python train.py --n_layer=16 --n_kv_head=7 --head_dim=32 --norm="layernorm" --rope_base=10000.0 --lr=0.0226 --lr_mult_qkv=0.4 --warmup_steps=200 --decay_shape="exp" --final_lr_fraction=0.05 --batch_tokens=262144 --doc_mask=true --steps=3220 --dataset="wikipedia_en"
Each number is 500 + 50 x the weight over its row's rms, rounded and kept within 0 to 999. Layers, rows and columns count from 0. Numbers have three digits each. The size before them is the row's rms in percent of the matrix's.

# layer 4 attention query, 224x224, rms 0.0806, rows 0-223, columns 160-191
113:549570499529466501483486532468442531412585483491409478563474476502466504478516535452482465475437
093:460484519511503535537543592535544488498485528519584502465356499532429492493445427464462526461520
098:560549583535484513467450452510502501514575510527498403484442491464524453549433426502521449508501
100:554590486540511597581472424507535517486528474516477500436473527436517547494540515506553463430426
094:451471426483560555527462519662491524587514522503534541416468596514504478497374475541587575514477
093:581493626522394548548491486466531541483578424490476490477471509400475535515438573543564531458469
091:498503463427493467428524495534449460498551510481466456441588537506564439415432488456430482576474
096:495450597491486515590489509526490579446501478486487695442528571493468510537430512484551504409482
093:498472499467552383534487596536429520488549520519459558535433484508455519506516454534419421500550
085:430486436569576460544538498467589474521565543507440474549466458579499500483533545523626492429522
096:543432497555467458533535449490523518471498557507482485454565559472486427490606408463413474508634
095:546506462468469500523390487518447486466523492456517599550436503465554593555488632436471494549518
096:540527550555541549514526439425442518503545543429486510525541433459489507485499614512529497440552
109:492455521518485603490459410502611517467636545523492476465489470441619469458445520457549535531450
098:505494509504453529541516448432517482563472534517503442558432511451503494492512513432478420568571
105:538479413538541543496424489460572550502510396579516423505502468507498481573605410415496491494443
098:512570450493495502541495521518441527522423500496488444519436559508425439448497474483432474424518
108:444535515413497504439561570507537572462471478467566597506520496507462542513531541530562610563432
106:521426491532571523527432443564467469583498530596451533428476521457461392552414463462485525510607
085:507560422439509520547585502646523491531482534491521526461467583501489455456507492566566521458527
083:415513428454447456438507545443453460539473471566530456534557545583338529477526412484505494554555
090:532500520489522464470426523567541584565493493497552578459536454431554552480506406514589578494489
105:553429462428456432513479490471453424478507418479501527454519448592439510459509592481521523461584
094:410440487504515565506479471565526480479459483493523477453553493410498561475533487541548490553349
091:512415439512478461580542500450485477447501518490524556470526479560396499425571389573488470566431
108:592488465515566409419396531541558496567469545479467521613523503573357469509412461496578472558527
102:540486577551443461552446492517504457484528451431463539543592471416414449472557480528412484445486
097:525490517559578582488601511580494529558457501540481509466475459542511518470387510458590398580449
108:504507531365511601532432466512515489543441527460465570517427503517545507481453390554453498556526
109:577524466557535559508481511509584475443497542472567542509444536559531508528536603491522499513502
103:437428470510564470425495477530585524558575500422472472533490476516500510469586501512506491560481
093:493525479462489439477536461552478464466474533506503499514461490585539501536520535484446480495498
089:449490405485544589492472439554570528553454543525499519450464482394530586482474578452575464488570
085:521515508545609557537588463495442562461537418493536435511516535459475486463473483539455584452491
090:380490452469518389515438446461513522547460584507482577454470533456543438458524524474467522481519
096:536573556442479546496473478555551502539500456483429491545447536457546551505485610524482489509470
092:505473513501481567515499477370519487510516453479468446504508431577529491485592485457449435490545
097:526495500545419480486521494461478469534501490557496595469414515546464521491480467520448394516470
105:546542442525460540410494553500443441527538471585537345481500500494480519444531521529566487538497
109:453501501465444573427439490510481448507470578509472424508458476460553459540574468550461520593429
095:473499496503449480511481542530432509462485513395500589499499525488389425484482514356505566449472
108:497462513519547537551530434519547468543456491457433640521598515508526443542492481504542467425503
116:497486622543402496490520550575499444591527570441481567496423407510522503458500606541473407559497
120:344507525463382493531487449436492401448477559544434542532462464541571524581475438487515460374497
111:539468475550508494533458434518510538454483455514514393480524478556563481489447542514557495573492
108:476444420443427537492461499494515488534512542512495553504531505467490499495533441472503494507444
107:411501507442443541535555505569385469430469446520551497416591512576474549496535493534556640513358
108:426534478545497600548518495499500509507459481483459512456494538489584483536521549489573474428527
100:540563528465438532496463489505512465471377493539445490485512408526504430482457565482503516507506
088:439396498517597534554529479539479504551550514441574441494475552427505471535472422503478524518621
086:472428469395412522417470551369453524431504477516424485533546438582522571508554435564553518482470
093:481487606565546456545524430568473572446533435509494575416479506442507475530512489504490482500553
099:454495607513411487503531503469501505554486430525510459490549545554448499543561556444543477534396
089:472617458467545511512513434502475451511528553473521591486483514383546542516455524500565559426540
096:460571636605424478581469511486516534481402423510535462508565503505511467456456528492503438499557
101:518469634553607539508572505460500465490491523556489510564411506521447495481512490424525490441474
094:505456562484472615535428499473580482435490480536480504603537491538559543472498460534533524527535
108:563481503430507512519539480445460534435521490491523552545487459515492482506576474550581438461412
109:422396395514534539493489475458519459549502493538541517521437504527441541438638473481545557543480
121:450483572509466471550448487506458499342487424492471493487532548501523512459501425541469394532491
112:534484520425460639564432446589452540473528483511488529520508515452569466555503563484505441418441
122:579554454546449541449527534575512478580473510500523398485472398403483543494427471466488489490570
104:438498607494498414593556480510504484492403516494452556490565360491530496518456516534476556494462
101:466530611497571487427415452427523514473448540476541478469452547580522528517497453451497455490450
110:528516504448457539560566486502516502484553411442460511494533534396591467518515501486511544511463
080:538548516500423527595513527484583426495533443465441397502533414439572498518475543492588507498422
092:579533506555529525538509433510517462514460469410512486480458523452556435442561470591505524584566
094:448493410478552479460537472433492556456441483501471555501497564604523437512451481523458470454447
094:566505451574518466460451479486460548511553561572513465464556520500490517508402533461525484484495
107:490548415494538572479522541536499428589580538565497497493493498514451558502413446497543397434449
098:418506506634551451566532520505522524453513488504550549480488493519531453457542484530479534423545
112:545552569582495498532470550428475616509447450457523531449484571431503504538494482503475432549602
109:527431519494460420649448485491438434542482510596511533474579508558497551542536449493416575501612
111:484514494542381444579460609399571512507487551557472400433498496475594638503581410459486504492549
105:543449482497525426527521520453485522530557524309447569535541446517565530538522529519533543481465
104:460473503432565548503543469443555491577437487487496390494430471502614450417631532571458437537476
115:530445428559541459437428495480459485544533499558528611530555564608517584487405541516474518484477
104:569491493626513521458470579489437422483471446494528456469483484652391480454564477384455613484551
108:595493466477475495382500499431527470485482569467477459468533382600499498552570503453511477496541
105:457444457586600485529516469486517549505462552451532564518503426557449461502471529460497553451534
079:532544546558398573466561507400542437498504554488539444529501466493554518445427493540501479524498
081:527539518636526529486549506474477510523473544576522481497562495557532427452434452539532445557491
091:467501524509614454455414505544459502503483630535518533484463526493449476530398539586496471485584
095:503530568449391485549592550499467388485533491507516474469481513529468618473546496393493524468516
102:451518603472334464506477512513467462495497510540490436556472499546452534496467496430471532413528
116:481486556434378506441510481454595518478418476483465404460473549606457471553504565392471566551413
104:530423402457563574497445494538527454554516546437527503464503511484542459521536514542600481524492
102:528549422498579526520524511459442495542489479476472485521546505503507442494419476552488552506454
102:476583442488518484547530474519429466455550576428430566548525502404488503502514541569441478543466
103:561507533598516551488428458449497528507406495550414511541410477448517483517500439542540428382432
110:504605487569487451591512570511452451434447618473498506496517527477466501488393507492449472508535
106:417481561543508541565495442472456480481480457504516468491538514390403528467528546413561484497503
105:589540414595508543544518395533400507511502457481487536493544496587451566409494410551531454518538
103:499467501504505474536494493551517511523456500527434476503495442522522550568390525509566496564431
106:480448491459497524594464489516578593517516556482434554496526454432426469466462526507404542502431
107:579493555608537452452434505559448558624521578556545437579508479408482408491577544499427343502591
089:516463406373594498389431594406538481534517503581512516425480501525418544476464548532508516444493
091:423519502488536489525478537500456524497582449517533520467475465629396550487414546480508501443554
084:492510572532468487485555582509410475506497482566586466546506548548448565477392479423422504466494
068:431503476536443430496580531472429528469528451477442499504546495485564481476489490477437426499524
087:534565596474542530530465468514486496466523517423504561511431487516521514480424548476519459448527
082:487481525540472605444506440558377578525503558463503530613524487586443452503492525460545443492525
079:585430529531520556512439360552477458433516490500492553521490402415617510483562476567489435532544
082:492559509590459537459562455501554520516444441488448420438527553424586557580472470516478467561510
089:477434509525534524455365543461431481582486596483570550544485513547515580526536448467412493558533
094:530447502454478503538472545464467512483451525442449529509492536479560530525467570520492530488513
089:543521536419467442482460416571478494567526554534533575507424480506512517484505474416496567552494
095:483591521489434481503418556584543490559457471522390596476467537566471564489470549509517542477488
092:550543490452520489561463464483465433491525621546575556536458437467550507516521529576519525561452
089:533537450500462441551513545463361466618443441512446521470412515432554458463474470549505470449513
092:444467488482473536410489464542596547527529522561434497621460524533480523501558449518455521576526
095:384574503464525524385515474588631459566505445455425452459478492531470541482475503500588520497484
079:485488466463500472502413595589589515487467514505429580455513494502533599516495538424604594459529
075:450468578489510519550459575519408486446573477495490469575560461440504493514566450546428403564509
084:464416596552424410545527400473461468519428449431473404523475454431548497516558443482500438530473
083:513480521506463511514480481428562429485451462435504532393483438405567430507568408672493557542471
097:469439450458486440482461417467496418568491529535534480556442536525400445497450535478419513505489
084:440438483506509484455523425520476541587443400468472473563485471567421428568514470483509467406573
101:415573474491480565462469493490462550586523497554549359532494513561486431465470452438451456534483
094:476361452483568593541552599417520493562526473546497589570439536477475591492582536490601543384486
086:535552501562425473435553476549565493494476519573471541461479460571517557592508518598463495449658
093:486374522505460386534402529442460527512515491538515587488502560505478599510460529493525495443390
090:544370501395472488494518487599529414545526526528483467529434511565491563488443478447480540652491
094:464528532486503397559486533530463452473499547467476558489498474552575463596516520513518532473555
088:480478487488511459511479573475498584541497467540442619488570484512581553573407543511581542539502
092:526514495469502593404518571557481508494540426451499510511518519483620480462527486505437510516433
090:543468500473493570569597456486572471490498458478476501494558461528521501526501478453483580472523
094:557516578420464524537480497427500438429539485462491439515517387447407449534496581466456450450472
091:532450512507562450473502570469438441475440440500447516511491521489526585587504548518469523513490
097:539564545474568520448478428470542467438438531556503489396478547498425484416501486471525463413509
087:465424442423418446485537584532482609572502439423581575536552603415476489513525493549481509516470
090:547523519539597479528518395614561436496545421476498429513490421395498501503538608377509490539481
088:438531455533437563491517529529452487461449469538519485517538530501499571485591588491499444487636
098:519537461509571423542517517449516425522489474524556483517404515608444494477525450494466507550464
099:366495469441450523508529533482419496522527517568416348552451492557503572502545530499442502470526
092:536556463612595506534536507436483543528513489470497495462438474490511446440436447433500467538532
100:525494497480440553546494499488440509461481532509464452480458488495611436462540514452510471494519
118:489504456496597487499517514517526460492517521544520399466548440456596520431419449582524676530563
100:448492515544578535478423589583476498465493497430473495499495532390532514513493560549483557572643
108:509511429489473464513531474546475460497447476474510534477613442484538483487509480464543528488415
109:515511565535579470515406552460564509559469470485437425523488485526595510519633448491460521476474
111:400539481456509518498445619482410479459488506445497495497494526439500543452518415479499446531464
101:525468452526511451524465520479564427420504453444526529494508555568481440458489477545540454526543
102:469502416543501485433482572458450508587461408538530424491501527550463614545451455574472522396553
108:525492490534466439480514566481403521573537392452463479575573548518502547560597488474505522501439
086:497441455366507548458484523537498401373505591450485520493585507505422473548479413530359433515525
085:459527493571547483518521499525503496614505441518498518536498386454595427498510509528629574467408
092:555514469458536662518492419479556487495570518528515469419476457489606503489434429550440459567514
076:564517550555509520515494490470509550496516502459500508537553438486510422512518511562578584583465
086:545510449476427472466480518613535538510513448548462541476494649522477570492525528408497449567539
096:549522592523499466570491427505530539472500461521440565466613471584452502555480494524543533512509
097:446512541541443526537462398457478563521538441448536555622538489523611451522464526541512451493399
108:488531621529528567505512469344488486582515481533477522514476433442476414519460544443537519457506
096:492468486550550479496497484510500456512485535535418424498535508483512527491461465512473530351678
112:456513422530503412485587476524507528497554497519538518537529494547536519496578456422439423430470
102:576454508562433533454535536524415481526524503571543477517491494510521505437435435450503483519577
098:478446450515515418495542509520455511508551501456538468446600454544518532505490508494500483481465
108:503589506473320547574482572552457475471483471468441527502487500506501552543381416589364471354485
106:420553535545526536499438509499574571432555517436513475457464558542519395577634527538545499508474
107:469494479514435405511511426482472507389544493549403472519502454489528497464463520508594606540491
096:495470444492516468531476498510588418471499485548559513541562452451598591521516571514497572507469
098:516479559557509425557552507375485556421536497520466473475514494531453536558479623470550542499513
096:477420499555559536480489353455481458443437553469542510499589441538441438546546375460534515523543
096:607545472492575503459492512513506492548551417555477548432433454435506463460470503435590487531598
102:445490427511499504515519485535459572560505442564545469418513491527549479512530449584496567537538
100:498512613529492456591554445514472475576471500535575571517491500504424539445504465428504544478552
099:492399510592439473512583486535542517428449588553490480468466590484579519558446569432530522497501
097:503484499430543506496459556494549578528537468434460471464372580505415468485556476457582438529601
109:439568577478492475490549466586514514536498449472460494495469514510411428522528502461487567506520
097:447476503526501510436583494449420440592554469489536568505466559491484458471427543490604565512505
095:543498486459387543505501530448538511502536450455504496503421389538477487432489381530432523483387
108:507488582544531450508663486452480513486516475403570507437539616507555514496437470472486392510554
103:501528540483454487471527468434493508501476471523458538509494490432523447464463446484487664443494
100:589481517460477503529459487474526495499506565496504473513500382463469456467521592483478463591554
105:535490412487518430548434541474486449464464481534547462530572462540585656475531504413478530504582
114:524460520521472493456553458511535497397468544556517524475488508446547533527519454470553580561497
101:538547494516479426560525466449550440513544499508502502554488495418477428487555582526481592421479
098:498476508551586514434484423462430486481505467526522403467565466538538485501477532354545587562502
097:502424556542548582471552456525525498412451580521507525479452559558488530477515476540493505456523
110:515555423523554456528410436485479507548486503544581407497480513552458537507474393606523499447546
089:432450431401511496469451501494401487527506484490520453649531489535453463493510595416478505404600
102:520554515504512489435534425500546517555505427557536530434492475395496499470475453618395504467515
106:551490488490469533548426473506521529430499475517484514434495506601471521426446566431576453458455
090:575468510520562495417490531550503479499505544400500409604576577458539493513534525505540489467507
092:493549426515480510462573547550565496483544479499538531473426437489472578472563494551609536535553
101:420625617427464515509594480575502522423520471415455553556565445502481524473516539497497455533561
109:459466447488481645533553545615573483514446578531520507435430641592465510454553535494607500646546
096:501530543408426546566502493522472498400456459521501497447506491566566448465592482482443524549453
103:447554483567458467501553480491480453547457430515518427545409507481437532468550556516530487462511
097:478508463543523475550608468515481510568509436341579484494516579536566412476399487566445562492602
112:451562470470529467505446512470561554440496455490466498444449471589582472535529570474519593410410
118:476499425539487526532499539456460536422448545503518520561465557554492550577474483520538513450546
099:429455544531489527433498517527529414480435570386396494425508452545553552535562368557518504544472
092:568467525515481452463501433518553487387439538439460513506474473381577574573371546453531463554561
110:530527555611503533574525363482593513445497490469587545460530416494433451497427432447509520596478
095:514419572470490509515528538491554525483455535399507463514368498498432608601535455442564395467580
100:548473373464492521436492529550451500549552565496482449600496507477574542434518565462603515497521
100:503530498557527525500506493529500471428530450393515505546528486456441561539436558348482477501455
094:485465570529545501548508417535476488532442463581440522384475492485409483546497535484472515397417
108:538519511386496486502465517518428563453544529557462524611426440523444533408602438504527509561501
118:501513519556494539536501478436511560626528471550520596429610471534545514544430528464516438449520
111:460497536545473489492649460408536510565514498517421499469479470485461515544526487458506529435544
107:591454514568568508548439559537474436471509497488503443520461452555453524468529488482547476497489
099:463567567520534551462481490555478531502540480519592523502400394495458493494446552577444528521566
129:535577549485429460567503540550506434474526481448453446438551564446512582505455504542509518404555
114:542465560391406488474529414466489460524495463549557524496484555487571479418487478452430496384434
112:525541537510584531588400473483505462456498460462529514470595503494579494483594487476561398528444
110:473575524509430466545426558534480570418432480471495454531557477540476453564504502467553435444629
096:495494564480543464496493548442485509504439488520464586503536486475527496566487474543521454536509
098:439506447534497550521501421489513526517500494564506469365529615465425511481457482461533544435502
093:525546509503418583530492531563407503513500448451452517484549488460534534532529450486414491503491
090:533481570533466515517538562548638494513543618522537503562433537537584577582383519493480486561463
107:494527445459507526522571518487387519512492512507468494563550488557542513560511488528490456516504
093:621389457614511459556493524467505491580481483531523560579468457563535587429488521439465491504501
102:492559591559501464499518389459481492549528444392532532469526570485411465497577489585486522464532
119:534490575620426475579509490475479484505509445514480484439568442516384493439482535499478490465532
107:496506529518486507519544526442558514498502401515541532511464470502458473482595508468508554526450
116:486477543549560538480499468518508533534506507466540583544568491419515538484580554549517475516475
113:531456539438513496450538349597464552522459504450520445583420438457461503554467615461497457491573
115:441489493575481520329550513444547424545600422576553488558495504375480523474484501490637537453434
124:435512422586501499554458543506493520484516535496443553517574472495526490510546494441519501556482
121:520513548486415493468504538507498532573495611451509482455519605442426502436489485499500489449551
112:429518472486538423524470457497537515582490446496502491510482513427640517535581549486541395493508
111:430532572512472468467553470437376521515550496431402492498483553520444466441541472519481502435449